python train.py --head_dim=96 --norm="layernorm" --positions="learned+rope" --rope_theta=10000.0 --attn_scale=0.102 --init_std_down=0.0032 --learning_rate=0.000683 --schedule="cos"
Each number is 50 + 15 x the weight over the matrix's rms, rounded and kept within 0 to 99. Layers, rows and columns count from 0.

# up: layer 2 MLP up, 3072x768, rms 0.0212, rows 208-260, columns 320-383
# down: layer 2 MLP down (transposed), 3072x768, rms 0.0127, rows 208-259, columns 320-383
up208:83 48 93 63 52 47 38 41 58 53 51 56 41 15 48 17 30 51 58 46 59 56 38 62 82 29 68 48 38 47 52 49 65 70 59 33 51 34 66 64 44 53 46 25 75 63 54 62 41 57 68 45 42 00 37 52 36 28 39 66 70 62 40 68
down208:66 30 87 53 54 46 40 61 61 65 52 45 67 55 61 69 45 79 55 38 58 34 43 69 51 82 53 50 40 44 54 53 70 49 55 37 58 46 50 49 51 70 62 59 38 35 57 67 72 43 56 51 42 43 57 27 55 37 43 42 50 67 56 43
up209:66 42 56 56 57 45 41 35 52 58 54 80 54 48 50 41 45 22 68 41 47 66 69 34 49 44 45 42 37 29 32 67 32 68 24 43 62 60 47 43 85 32 59 21 71 76 33 50 28 37 64 56 70 60 58 42 44 54 59 73 49 44 48 50
down209:59 73 50 49 44 62 55 39 52 47 62 63 69 61 55 39 56 31 36 22 63 28 39 35 41 63 61 65 78 57 70 40 28 48 33 66 72 52 68 39 67 36 53 68 48 13 40 39 53 62 40 58 42 47 50 77 54 46 88 33 66 40 33 53
up210:58 47 52 31 57 54 39 62 40 37 19 47 44 15 59 27 56 34 66 52 50 50 35 40 62 47 50 35 55 45 54 49 42 50 44 37 40 65 46 46 46 65 65 77 50 58 80 80 57 39 71 40 40 60 56 40 39 39 30 56 66 34 45 53
down210:41 64 41 43 40 45 19 16 51 45 48 56 70 47 44 52 64 59 76 54 27 47 56 69 50 56 35 57 72 58 49 66 63 71 79 86 60 47 41 78 86 28 44 55 60 32 59 44 58 46 27 35 58 28 52 28 28 75 64 38 69 44 72 54
up211:52 55 60 49 50 29 33 66 57 44 50 59 46 50 47 31 64 41 55 60 34 53 25 52 65 42 41 51 69 25 67 37 31 50 61 64 51 81 38 46 72 42 39 51 62 47 34 61 60 58 36 56 63 20 36 72 35 36 35 43 57 63 55 73
down211:43 40 38 82 65 54 43 60 41 36 69 37 72 47 67 59 44 54 53 72 40 56 47 48 50 36 33 36 67 55 41 57 38 77 46 41 46 72 48 39 40 75 69 60 43 51 58 44 56 62 55 46 22 72 47 53 48 52 47 57 45 52 49 27
up212:60 52 36 37 56 57 41 69 60 74 36 30 59 76 71 56 58 79 44 29 24 43 82 38 43 88 30 32 64 62 77 25 67 15 38 56 67 27 48 52 34 38 81 41 57 56 60 31 62 39 48 49 23 55 64 47 16 41 38 59 73 46 56 68
down212:64 50 46 54 44 52 44 46 50 56 53 53 53 54 46 57 45 23 36 56 61 56 43 35 50 47 54 45 20 43 56 34 99 65 51 57 44 60 46 46 83 66 45 30 61 34 55 51 73 56 51 23 60 59 57 37 73 39 59 21 55 57 42 47
up213:59 70 78 42 62 30 23 46 45 18 49 37 69 53 41 68 71 31 51 52 46 46 37 54 52 32 50 53 39 48 37 39 41 31 52 47 63 41 41 53 77 49 65 49 41 44 38 67 50 51 32 33 42 41 30 56 62 72 61 43 58 60 73 67
down213:54 78 29 67 46 46 33 56 63 59 60 36 72 38 41 48 54 47 07 49 20 45 70 33 56 31 46 43 30 59 60 63 36 52 43 53 53 61 52 59 33 33 41 53 45 61 46 48 54 55 61 74 63 66 43 64 54 50 53 37 26 61 41 72
up214:68 40 43 40 42 43 40 42 43 73 67 52 44 71 43 30 59 55 79 36 25 36 33 44 52 56 57 52 67 51 51 59 43 70 42 60 46 51 50 47 24 47 65 36 63 29 28 65 39 52 39 29 53 78 45 54 61 76 24 38 27 58 33 32
down214:53 74 33 55 77 47 58 46 26 52 69 61 45 57 52 41 57 45 35 44 65 44 71 16 47 56 40 28 36 39 46 50 35 42 53 51 40 46 56 39 54 69 42 47 33 51 49 62 45 49 49 62 54 56 70 48 67 20 77 43 37 64 39 44
up215:36 40 51 50 50 52 59 60 31 77 24 42 69 26 60 54 66 62 37 54 55 84 76 47 41 79 14 47 21 37 21 63 32 48 56 63 55 62 83 59 51 26 62 47 43 44 63 34 57 60 44 49 51 33 44 79 60 52 59 23 49 35 59 37
down215:32 27 32 57 44 65 59 55 50 44 57 44 39 80 42 67 45 48 71 25 51 21 33 40 40 47 44 48 44 45 59 25 67 39 51 36 52 34 48 43 46 60 61 49 69 42 52 48 30 51 64 93 43 27 70 35 53 49 46 51 55 78 86 19
up216:41 32 66 47 50 39 38 56 70 35 46 63 47 46 74 30 44 35 51 58 30 55 45 58 62 29 62 91 59 33 36 35 43 44 63 54 75 35 78 66 68 30 49 47 56 51 88 59 64 48 59 25 75 20 70 68 44 51 61 39 45 33 54 41
down216:55 60 45 49 37 56 63 50 41 53 50 57 63 34 54 62 52 36 61 53 57 65 30 52 68 80 58 36 35 50 58 34 19 49 64 46 44 69 49 47 44 28 31 31 36 39 44 61 42 39 50 38 63 46 31 61 37 19 40 51 54 51 53 44
up217:38 54 57 44 43 65 38 50 56 60 51 25 50 45 59 59 55 50 43 53 44 44 40 47 58 28 48 37 75 54 35 33 53 50 55 53 72 56 50 60 40 14 41 44 65 58 48 53 51 38 74 53 35 44 44 59 34 21 31 15 38 60 52 46
down217:58 49 61 57 62 49 49 55 61 27 63 69 75 78 36 45 47 32 45 51 60 35 27 36 50 81 40 42 51 29 56 59 58 29 61 51 66 50 74 47 58 46 66 87 85 49 49 57 45 51 71 41 72 36 56 53 68 86 86 54 62 43 58 46
up218:75 69 21 48 54 52 64 49 56 46 45 67 56 47 25 12 45 38 53 72 65 43 50 52 35 26 41 38 37 56 64 43 33 38 30 45 57 47 38 43 58 51 67 55 59 49 43 60 58 79 80 65 41 40 43 26 57 63 29 65 74 57 26 72
down218:35 70 40 56 26 48 46 28 65 26 41 23 45 70 45 55 74 43 43 63 60 88 63 67 38 69 52 50 75 35 60 03 99 37 39 36 67 78 44 50 40 32 63 42 72 55 44 51 79 68 15 41 51 49 70 61 40 87 53 55 45 53 50 69
up219:15 52 62 36 39 56 43 33 53 49 49 28 69 28 54 52 79 63 27 48 54 51 54 30 61 48 41 28 42 31 81 57 61 41 53 35 42 49 18 50 39 35 64 32 33 68 46 62 42 41 46 25 40 43 64 86 49 43 68 74 57 51 49 61
down219:64 46 51 52 31 54 19 50 44 64 54 55 32 34 43 48 66 31 58 58 42 56 50 76 62 53 51 52 48 52 38 57 39 63 52 64 49 42 57 57 27 25 29 52 45 42 41 65 26 59 39 70 52 63 04 34 48 68 47 32 51 44 76 34
up220:35 49 33 57 62 46 39 61 64 48 58 31 43 40 60 43 12 42 35 68 68 38 65 43 56 46 42 87 52 41 32 54 58 54 61 51 77 56 58 57 45 58 58 38 73 55 64 39 39 32 49 28 67 44 39 60 64 50 33 77 52 69 67 24
down220:71 72 41 49 63 37 30 62 58 49 46 23 66 47 66 63 39 72 50 49 54 43 52 33 33 71 53 64 37 62 44 30 13 59 41 72 58 31 46 48 17 30 47 31 39 50 40 66 58 76 20 25 68 45 36 96 15 62 44 66 65 38 45 33
up221:43 34 42 58 67 47 24 52 56 42 24 60 37 52 47 67 27 88 36 54 44 94 55 75 60 45 41 53 41 46 41 46 68 47 37 42 49 71 71 67 67 49 61 28 64 48 45 61 26 28 40 61 62 28 18 65 44 39 46 36 20 43 72 77
down221:54 76 48 19 31 63 54 56 31 59 89 53 60 43 78 18 59 40 32 69 48 57 67 59 65 44 60 42 64 42 67 61 00 70 37 58 60 67 51 69 44 52 45 34 64 49 64 27 63 28 53 19 21 55 34 50 42 64 26 48 62 75 71 68
up222:49 59 43 56 36 17 39 50 29 41 52 41 69 17 60 27 45 40 48 38 49 44 37 38 49 49 43 33 38 50 47 53 48 48 70 62 69 75 30 52 64 47 34 54 52 50 36 48 40 47 44 47 37 75 63 85 42 57 53 38 51 63 48 57
down222:37 57 55 52 55 43 58 58 42 41 64 70 25 42 52 38 52 44 78 65 33 64 87 40 45 43 77 43 51 56 58 70 47 64 58 52 55 73 30 48 48 28 44 35 32 24 65 65 28 40 11 65 44 48 51 28 61 34 54 21 46 22 55 48
up223:73 67 41 53 41 31 31 55 50 29 63 45 56 23 45 43 45 22 32 70 42 47 44 48 60 34 50 45 36 41 77 55 52 67 73 47 59 39 23 56 51 33 39 42 50 61 53 41 48 43 45 18 28 55 52 39 92 38 29 43 48 36 46 73
down223:20 46 59 47 62 69 49 36 53 58 33 43 49 50 50 55 29 90 34 12 65 55 46 61 44 66 44 29 72 53 42 47 36 60 60 70 83 61 79 51 46 48 43 63 47 32 49 51 43 39 83 53 72 68 55 43 25 63 51 47 51 51 90 58
up224:54 52 55 44 60 55 51 48 67 59 46 49 74 32 23 31 40 39 49 57 34 38 51 51 42 66 46 55 75 37 48 53 48 61 41 41 44 57 41 67 71 51 59 47 60 51 64 77 41 42 60 36 56 60 59 31 49 48 45 56 44 71 43 56
down224:64 36 66 53 49 64 66 59 63 49 52 52 48 53 44 68 51 67 49 31 69 55 52 71 64 48 46 28 34 56 77 53 37 37 60 77 51 45 39 60 39 51 53 49 50 51 63 40 51 72 55 49 47 50 48 54 49 49 49 71 70 50 52 30
up225:51 61 42 77 55 45 49 58 45 43 56 53 48 49 56 34 66 49 39 51 66 50 51 54 87 74 52 52 51 23 66 65 41 16 52 30 43 30 58 64 65 72 52 85 49 50 57 37 34 22 73 39 56 28 53 39 30 60 48 58 70 64 65 58
down225:39 50 83 28 46 75 57 36 43 77 45 42 60 76 50 54 48 58 42 42 55 29 55 53 41 30 49 56 38 63 52 55 51 80 45 36 66 48 28 43 58 27 25 72 66 55 49 50 72 49 48 53 47 31 29 45 46 56 52 20 43 22 59 43
up226:37 42 40 41 52 51 40 60 78 61 52 57 26 25 48 41 59 42 61 42 43 38 60 39 42 34 54 10 73 57 40 53 35 40 42 41 41 49 59 34 51 35 48 47 55 53 42 63 43 36 53 70 60 43 34 48 51 23 62 44 66 49 41 77
down226:57 55 35 45 57 35 80 35 56 50 55 42 45 42 48 43 53 57 20 43 46 52 45 62 48 23 39 33 58 59 38 60 19 68 60 45 31 34 41 48 53 30 44 42 47 49 57 56 32 42 59 57 40 56 74 63 54 55 58 45 49 58 52 78
up227:43 57 52 25 37 55 27 57 50 70 48 34 54 30 26 29 48 68 76 50 31 23 42 41 57 30 44 14 19 56 58 76 50 46 51 33 84 36 65 38 63 37 56 49 68 55 46 39 19 34 68 72 77 35 69 47 61 47 05 52 34 32 20 54
down227:45 65 50 73 39 40 51 65 36 36 33 37 57 76 35 53 31 45 54 47 73 48 63 52 52 94 69 69 44 64 54 37 22 46 66 24 35 59 52 62 46 49 51 31 38 29 50 53 51 45 54 50 70 64 57 57 56 31 52 57 44 66 32 49
up228:45 42 55 34 62 55 31 63 41 64 32 57 53 69 32 58 26 43 47 42 40 49 68 75 73 27 49 36 60 37 41 64 45 37 35 36 38 18 69 27 59 67 52 46 62 60 62 43 46 36 62 49 42 29 52 57 37 35 76 27 60 55 21 25
down228:21 49 20 84 51 60 65 69 61 25 73 42 52 64 55 25 60 70 51 75 42 45 70 54 19 47 55 57 48 36 47 51 39 69 80 56 80 66 24 38 28 41 62 70 40 61 66 44 68 40 62 47 45 64 61 34 58 43 37 87 28 39 59 23
up229:42 61 49 29 35 23 41 59 49 28 42 42 25 37 42 56 59 72 85 68 40 72 24 40 69 50 05 50 59 34 54 56 44 59 42 62 67 27 55 63 67 40 55 43 55 46 50 34 34 71 73 34 32 46 53 52 61 44 48 65 52 64 51 49
down229:60 55 48 69 49 63 67 52 70 81 45 42 49 40 49 58 53 70 61 33 37 48 33 83 72 71 68 41 50 61 46 53 26 60 66 37 49 32 78 46 57 29 50 57 55 55 51 62 49 09 29 59 98 36 66 63 40 21 54 26 57 05 75 33
up230:74 63 27 54 78 60 38 65 57 45 73 50 77 72 47 29 57 61 44 32 59 70 43 11 44 73 37 65 48 58 53 72 50 31 51 34 32 35 46 69 58 41 35 40 63 67 52 65 15 36 40 78 39 60 36 49 33 53 51 44 57 59 52 49
down230:46 53 53 79 44 46 47 44 58 56 60 37 52 37 58 51 56 54 50 50 44 81 39 46 68 50 51 37 40 54 53 41 11 48 60 70 59 59 49 38 52 78 49 16 56 46 84 44 20 19 47 42 44 68 47 46 71 52 77 42 82 72 53 83
up231:55 32 58 53 63 42 53 59 33 58 51 68 56 72 44 23 60 23 31 66 27 80 62 61 66 70 40 37 43 40 58 72 64 69 40 62 30 71 64 48 68 27 34 29 44 50 35 68 23 52 34 50 49 41 83 28 80 40 51 48 32 66 60 43
down231:48 56 67 47 35 45 37 54 59 32 73 46 32 49 66 47 56 58 76 52 53 58 50 60 52 69 40 49 47 61 49 44 99 22 42 37 04 54 43 54 61 28 45 33 46 50 49 75 58 61 59 49 35 47 45 72 55 51 34 48 57 60 43 59
up232:62 56 39 44 60 57 37 52 54 26 35 51 63 38 53 68 48 50 83 54 42 39 30 22 38 33 56 65 64 46 58 44 27 60 41 48 69 50 49 64 68 40 54 56 63 37 61 39 32 46 43 45 54 23 40 41 65 37 67 76 34 59 58 69
down232:44 48 42 60 50 53 42 47 14 35 30 73 56 49 55 59 81 59 44 57 68 51 03 36 48 70 38 68 56 87 53 37 13 50 33 88 66 35 41 52 65 57 73 54 62 58 49 36 47 72 56 50 46 38 64 60 58 45 61 61 58 27 50 37
up233:23 44 49 32 48 40 64 44 63 41 34 49 43 22 32 74 46 49 43 49 27 47 40 57 60 42 58 80 28 49 35 55 42 77 67 34 75 68 61 58 66 70 32 41 73 40 55 35 51 56 68 48 32 26 46 27 42 44 53 42 38 79 45 29
down233:41 42 58 65 23 61 54 69 34 65 47 79 66 63 81 43 66 69 52 80 53 64 51 62 14 34 59 34 41 66 39 63 22 38 66 53 57 67 29 69 37 68 37 30 51 45 92 50 36 40 35 54 81 47 63 82 54 69 24 54 52 56 47 53
up234:30 55 58 59 71 53 22 45 49 76 58 76 40 67 62 51 31 46 59 69 53 62 73 57 61 43 35 53 74 34 25 29 58 41 75 51 75 56 65 49 84 36 65 49 33 47 46 67 60 39 39 32 49 55 64 42 62 50 23 50 44 36 52 73
down234:60 45 61 25 41 19 41 48 52 43 53 14 51 50 56 56 69 65 43 43 50 50 61 42 66 69 43 35 32 66 50 49 46 44 63 55 57 50 39 53 63 85 57 52 52 54 42 38 51 55 46 55 24 71 71 40 67 43 29 29 40 49 46 39
up235:66 45 16 51 42 42 45 69 36 48 62 48 32 67 42 31 41 53 53 34 43 46 35 22 53 44 51 75 63 62 48 33 48 60 55 31 47 46 22 51 53 22 52 40 88 49 40 45 54 41 67 74 59 57 57 59 34 40 44 66 43 62 48 61
down235:09 87 54 54 46 50 44 57 79 50 36 72 52 78 66 51 40 40 59 46 68 64 43 35 35 11 45 61 74 66 37 38 41 07 77 70 62 38 60 65 48 39 63 62 66 57 41 51 52 61 36 51 66 59 55 48 63 60 65 52 76 45 55 45
up236:74 70 88 45 63 76 49 44 64 59 47 71 76 69 50 32 60 61 73 61 52 64 71 52 50 68 57 69 74 50 49 57 38 54 61 33 60 62 36 78 51 35 52 59 57 37 06 58 44 39 80 40 44 41 55 41 53 21 43 55 37 68 52 29
down236:47 36 91 49 37 30 45 46 62 22 40 31 16 31 75 60 57 45 44 32 66 37 46 35 39 55 63 26 47 70 54 27 42 61 37 39 53 66 77 29 57 50 46 67 50 59 41 36 49 46 48 47 50 27 49 66 39 55 34 43 32 62 48 42
up237:77 45 50 60 44 37 61 21 51 11 66 82 46 49 26 57 57 36 63 31 45 48 40 52 48 54 48 46 43 48 34 63 58 45 62 53 43 52 59 63 70 51 24 58 49 38 41 32 53 41 54 49 60 60 41 33 50 25 57 51 59 56 41 92
down237:55 44 57 48 42 53 34 64 44 36 38 39 35 53 51 80 57 47 46 61 35 73 25 63 57 48 67 53 48 51 39 61 56 41 44 39 51 39 68 45 51 91 68 43 37 58 49 32 36 53 74 51 71 21 51 73 51 62 61 50 49 69 68 33
up238:63 58 54 44 38 44 43 51 63 37 43 41 28 48 56 75 21 58 64 80 23 70 42 69 37 38 70 47 49 37 56 41 30 48 62 43 65 30 67 50 58 41 51 37 57 64 34 32 43 45 59 50 48 54 53 52 37 30 46 33 68 56 53 49
down238:38 36 47 57 58 68 61 55 28 53 46 49 69 42 45 73 36 38 58 51 46 60 42 48 64 71 38 67 35 61 30 42 58 40 37 65 40 53 43 52 06 59 54 35 54 63 42 50 32 67 39 52 35 32 69 62 38 51 45 45 47 45 57 44
up239:59 26 83 78 85 49 53 33 58 39 60 53 57 56 44 60 33 45 42 39 51 51 47 30 47 57 06 39 48 64 30 82 48 41 42 32 73 45 73 52 63 66 27 49 37 55 72 25 40 46 72 44 54 63 42 35 47 50 38 48 74 57 51 66
down239:49 48 49 25 32 37 49 62 43 63 77 31 48 79 47 26 48 48 64 57 57 44 14 36 66 43 68 38 68 31 59 32 31 62 61 46 20 57 54 76 50 45 78 34 61 49 48 53 61 60 57 75 42 70 57 48 81 57 42 42 47 92 72 32
up240:03 43 39 64 64 37 48 59 27 40 48 52 60 44 37 41 23 46 48 54 49 43 65 41 71 40 43 70 34 13 70 42 60 50 43 31 49 36 56 80 50 42 37 33 43 48 50 40 57 21 42 62 31 62 57 30 64 63 37 49 11 45 49 70
down240:60 44 73 56 59 70 52 60 36 36 35 46 30 72 50 50 57 54 52 47 56 52 42 40 58 44 23 68 64 81 44 41 67 44 36 26 39 51 42 55 35 35 59 37 60 51 59 58 38 47 26 31 66 44 45 50 29 41 31 47 26 50 52 65
up241:74 62 78 52 43 38 59 64 46 80 58 37 45 76 38 38 48 35 58 36 53 53 51 75 51 37 33 49 61 51 49 30 20 39 55 54 63 51 71 46 59 36 22 66 64 56 52 10 27 40 61 71 66 44 34 37 35 43 52 47 69 63 43 51
down241:34 34 69 52 60 21 68 38 44 44 40 66 72 45 39 56 37 38 42 59 69 63 56 53 48 63 69 49 29 33 67 53 48 30 57 41 39 70 54 57 52 55 38 56 42 45 67 56 63 37 67 64 73 60 60 41 56 54 74 31 39 59 44 38
up242:68 47 40 51 68 26 55 48 68 66 53 24 42 70 58 70 35 65 50 52 54 62 48 42 55 82 40 67 64 53 33 55 41 41 37 52 36 40 82 43 56 57 45 35 49 72 69 43 53 38 80 43 43 72 50 39 42 47 22 65 63 49 53 23
down242:56 40 40 45 44 51 70 59 71 68 43 63 49 42 22 43 39 67 61 37 58 17 54 38 18 81 45 39 52 32 23 44 38 24 64 48 54 63 45 54 42 43 84 55 66 48 80 72 52 69 76 82 65 41 56 52 33 34 80 32 28 56 42 55
up243:63 48 94 59 63 56 33 67 46 58 31 72 69 67 58 53 48 30 57 65 61 51 66 53 73 45 32 52 51 43 67 33 51 27 63 30 57 31 56 61 52 56 86 57 52 59 40 76 21 40 55 37 57 50 33 72 47 40 48 36 11 54 48 67
down243:65 24 20 30 51 45 57 24 41 57 60 39 37 44 48 40 09 35 54 46 48 50 45 55 29 45 45 76 50 34 46 48 99 21 64 66 46 69 36 43 36 51 44 57 30 44 60 84 19 59 44 24 58 26 83 69 63 66 38 50 89 74 50 51
up244:28 68 60 39 59 65 33 74 53 51 61 56 40 67 40 38 44 63 58 78 56 60 67 50 78 46 52 49 55 31 75 57 68 29 67 43 51 51 43 44 74 56 72 68 50 50 47 23 42 35 75 77 48 42 50 56 63 45 36 74 29 64 39 67
down244:21 20 71 58 48 45 26 50 69 48 68 58 29 49 30 54 54 48 58 49 65 75 49 37 23 43 83 72 17 40 43 54 50 37 48 47 89 56 43 23 71 43 44 46 23 63 42 66 24 59 29 56 41 46 66 16 54 52 45 57 33 66 56 43
up245:53 62 27 80 47 31 42 38 69 56 18 40 47 54 63 30 56 41 65 59 71 47 69 52 72 66 54 63 39 42 18 45 44 44 50 55 35 23 03 53 57 36 52 39 50 52 45 55 12 53 64 35 56 55 39 51 61 70 63 76 73 71 20 38
down245:57 30 37 30 64 58 52 63 52 44 52 28 55 26 57 38 29 31 44 70 33 40 69 59 49 48 59 13 51 46 43 60 99 37 73 60 30 63 64 27 64 53 38 32 45 37 81 51 68 51 30 27 63 49 42 46 43 35 34 54 75 48 49 54
up246:49 47 63 66 59 63 52 31 61 58 54 15 51 50 35 48 45 73 69 63 40 62 71 47 46 61 39 38 49 41 42 66 35 57 32 60 73 53 67 40 60 54 37 49 50 40 52 49 60 53 65 67 60 19 45 84 15 41 29 57 38 57 37 65
down246:57 48 52 55 60 24 46 39 53 77 31 52 59 53 52 39 59 56 33 57 74 35 70 54 70 28 58 46 51 36 36 54 53 72 43 69 64 37 61 34 32 49 56 31 19 53 58 56 40 64 37 57 50 66 51 41 42 64 54 25 61 44 45 30
up247:68 43 47 40 42 51 46 39 45 39 56 54 68 43 46 57 32 61 48 39 57 61 55 47 39 76 41 45 28 47 55 35 52 19 46 65 53 74 48 62 59 45 39 62 57 99 65 28 50 53 37 53 49 48 68 67 23 35 39 59 57 64 62 44
down247:22 52 49 42 49 62 61 49 53 34 38 64 57 77 40 49 64 35 67 39 47 54 54 42 69 27 49 71 34 61 40 31 29 77 69 36 27 42 43 54 43 50 54 60 83 07 65 63 42 29 55 67 60 45 37 48 44 44 59 67 27 36 37 57
up248:58 53 72 73 45 21 36 82 44 56 59 40 36 59 76 31 52 54 82 55 31 46 49 32 38 30 46 31 62 48 78 44 36 53 55 31 90 64 65 54 47 49 58 38 40 72 31 58 60 36 57 58 68 31 45 41 70 19 50 64 46 48 44 47
down248:50 45 42 65 31 50 81 58 55 50 19 53 60 54 32 00 53 45 62 53 66 51 45 24 46 42 61 54 50 55 70 88 27 77 45 53 48 35 39 54 79 50 56 44 59 59 61 59 51 29 45 49 26 50 46 45 62 66 26 61 41 20 29 60
up249:64 43 62 34 36 62 54 83 61 52 55 35 67 21 62 41 21 46 36 51 56 31 54 34 27 80 52 56 53 50 54 32 23 66 50 21 50 46 25 83 66 50 63 34 72 56 33 47 37 57 82 84 56 24 69 41 09 62 53 60 53 63 38 72
down249:51 42 40 46 58 76 47 51 69 50 73 53 51 51 46 34 49 49 72 37 56 47 56 83 53 68 69 52 59 46 38 43 29 56 44 57 77 26 42 65 59 43 37 57 70 52 55 61 47 41 54 62 53 62 34 43 42 44 41 29 56 57 48 50
up250:45 60 46 44 41 38 37 55 55 72 23 26 70 29 63 64 55 77 77 55 49 15 65 68 62 55 48 43 63 50 28 59 20 32 67 52 54 84 46 38 42 61 59 36 44 47 29 50 45 32 62 68 57 38 48 90 69 41 61 45 53 50 47 26
down250:65 24 44 70 61 34 34 07 63 67 43 56 59 58 59 30 61 18 16 50 55 16 55 52 61 42 45 53 61 40 34 35 41 14 35 55 62 63 61 67 54 62 23 52 50 49 40 51 60 18 81 56 25 44 61 55 55 34 41 55 47 46 50 43
up251:51 59 60 25 59 27 40 58 57 39 52 38 43 49 34 25 54 58 70 30 27 28 33 34 61 52 47 76 32 23 61 84 27 65 44 26 69 42 28 74 60 33 38 43 72 42 91 31 68 47 53 59 42 45 62 28 59 49 45 39 31 67 37 47
down251:41 00 29 52 48 48 42 29 26 55 52 43 71 61 60 53 56 27 65 49 58 36 37 63 00 24 59 28 31 32 39 38 71 48 53 73 29 45 34 51 20 45 63 35 55 70 53 38 17 50 51 42 42 57 29 49 16 28 31 60 27 40 57 51
up252:52 68 61 33 44 50 43 32 41 69 58 28 20 27 43 36 56 41 59 39 48 46 40 54 33 32 45 12 60 45 45 56 25 50 57 65 63 71 39 52 57 36 56 47 41 74 58 80 54 73 50 70 62 52 83 65 75 54 34 57 40 59 37 41
down252:63 48 33 73 27 57 63 47 39 49 53 54 57 56 55 37 35 69 30 49 42 41 56 43 46 69 32 68 49 41 37 42 28 47 59 63 61 65 57 60 39 67 24 51 42 56 59 45 57 30 68 99 57 55 54 51 36 43 72 59 41 47 70 45
up253:38 40 52 32 52 65 43 52 63 49 49 45 33 63 43 45 49 69 46 63 51 72 62 63 46 62 58 53 43 25 57 62 75 53 39 27 43 67 54 49 65 39 53 38 61 49 37 46 55 45 66 52 57 44 58 49 31 52 58 36 74 60 54 33
down253:50 41 69 56 32 51 42 43 55 41 60 55 69 37 56 35 51 55 55 56 52 41 56 42 78 42 61 59 67 54 44 37 52 62 41 70 58 38 24 51 33 66 53 57 35 62 47 49 68 58 43 52 52 38 44 40 73 40 54 58 50 33 52 25
up254:47 60 77 43 65 30 56 73 58 70 76 51 45 49 45 23 64 54 69 52 57 38 56 41 48 52 37 41 36 41 47 60 29 45 51 28 66 51 62 45 74 55 62 27 58 36 54 51 54 48 72 51 45 31 72 34 83 37 67 78 55 89 54 63
down254:59 42 54 39 45 44 36 59 33 50 64 37 58 70 27 48 31 62 70 59 51 52 29 59 64 45 53 81 52 57 51 55 33 49 56 70 63 47 34 44 14 42 15 37 49 47 71 51 36 49 50 50 54 52 41 56 35 69 57 30 63 43 63 61
up255:52 37 51 55 78 22 49 54 51 28 61 34 53 63 67 29 42 69 55 40 61 22 36 68 36 58 46 60 21 66 81 60 38 41 39 41 25 62 64 46 62 45 51 48 65 43 84 63 63 62 57 56 62 52 50 67 38 60 60 41 35 16 24 48
down255:49 46 39 54 57 50 71 51 66 36 40 34 67 62 44 70 52 30 56 64 64 67 80 77 65 41 66 56 49 42 64 51 18 39 28 65 31 33 50 49 64 49 55 49 57 14 53 51 60 51 52 30 41 32 55 59 53 54 26 50 35 48 29 66
up256:64 46 91 59 64 56 45 30 34 51 48 61 55 55 65 32 57 24 61 42 32 55 35 49 32 44 24 35 54 58 31 66 55 50 43 25 65 35 44 47 57 12 64 15 63 60 65 47 62 34 65 46 62 71 62 47 33 38 60 56 48 39 40 49
down256:32 57 26 55 61 23 35 70 53 70 45 48 54 58 54 37 36 52 67 49 76 33 41 49 48 58 80 60 67 46 48 36 53 56 56 63 52 46 50 60 33 90 48 42 45 50 48 79 44 64 65 43 73 35 45 83 46 39 62 52 72 76 38 45
up257:76 41 53 71 50 34 44 55 60 38 52 59 46 53 58 37 43 69 46 63 42 45 52 67 68 47 57 24 25 69 43 30 48 61 51 42 36 49 36 47 42 36 41 05 38 54 38 66 58 37 56 45 48 37 31 28 29 35 62 47 81 44 19 55
down257:61 57 49 58 34 26 51 40 30 68 58 56 74 43 50 62 42 46 28 31 70 39 35 79 48 41 71 17 64 65 53 67 54 61 70 85 72 44 57 27 54 72 28 48 63 47 66 83 83 42 32 55 37 75 36 78 46 63 74 32 53 35 51 66
up258:74 70 46 54 52 42 74 53 59 40 50 08 33 27 35 56 72 30 52 51 52 55 47 41 63 50 41 39 00 45 63 66 45 64 43 17 60 49 49 50 67 40 47 30 48 49 43 56 60 59 55 67 36 49 91 46 40 36 39 45 20 43 43 54
down258:67 61 72 72 46 99 51 45 46 60 40 52 34 63 64 44 67 32 36 48 65 49 34 78 51 69 49 34 47 45 80 65 47 50 46 51 62 42 32 61 24 52 70 52 67 42 61 35 36 54 49 26 32 36 42 74 60 57 50 44 31 78 50 69
up259:48 57 58 64 43 57 44 42 44 44 28 53 45 67 32 42 58 47 68 55 33 59 59 98 32 49 64 26 40 22 54 45 57 55 58 55 53 55 60 43 75 46 39 36 35 52 62 49 45 48 46 67 38 29 25 76 61 78 65 64 51 65 45 55
down259:67 50 36 54 47 41 57 55 42 56 63 52 22 31 54 45 63 58 27 44 51 35 54 30 55 47 54 54 58 34 57 36 72 80 65 38 47 65 50 72 35 43 19 56 73 21 53 40 56 55 46 63 16 59 75 47 44 36 30 57 39 35 59 49
up260:48 59 47 54 46 29 45 39 55 66 21 50 42 71 42 47 35 48 29 58 36 57 62 46 47 46 56 42 47 63 66 52 41 72 35 45 36 36 50 70 43 21 31 32 53 63 49 60 33 44 45 25 44 54 61 54 61 55 74 49 75 49 54 36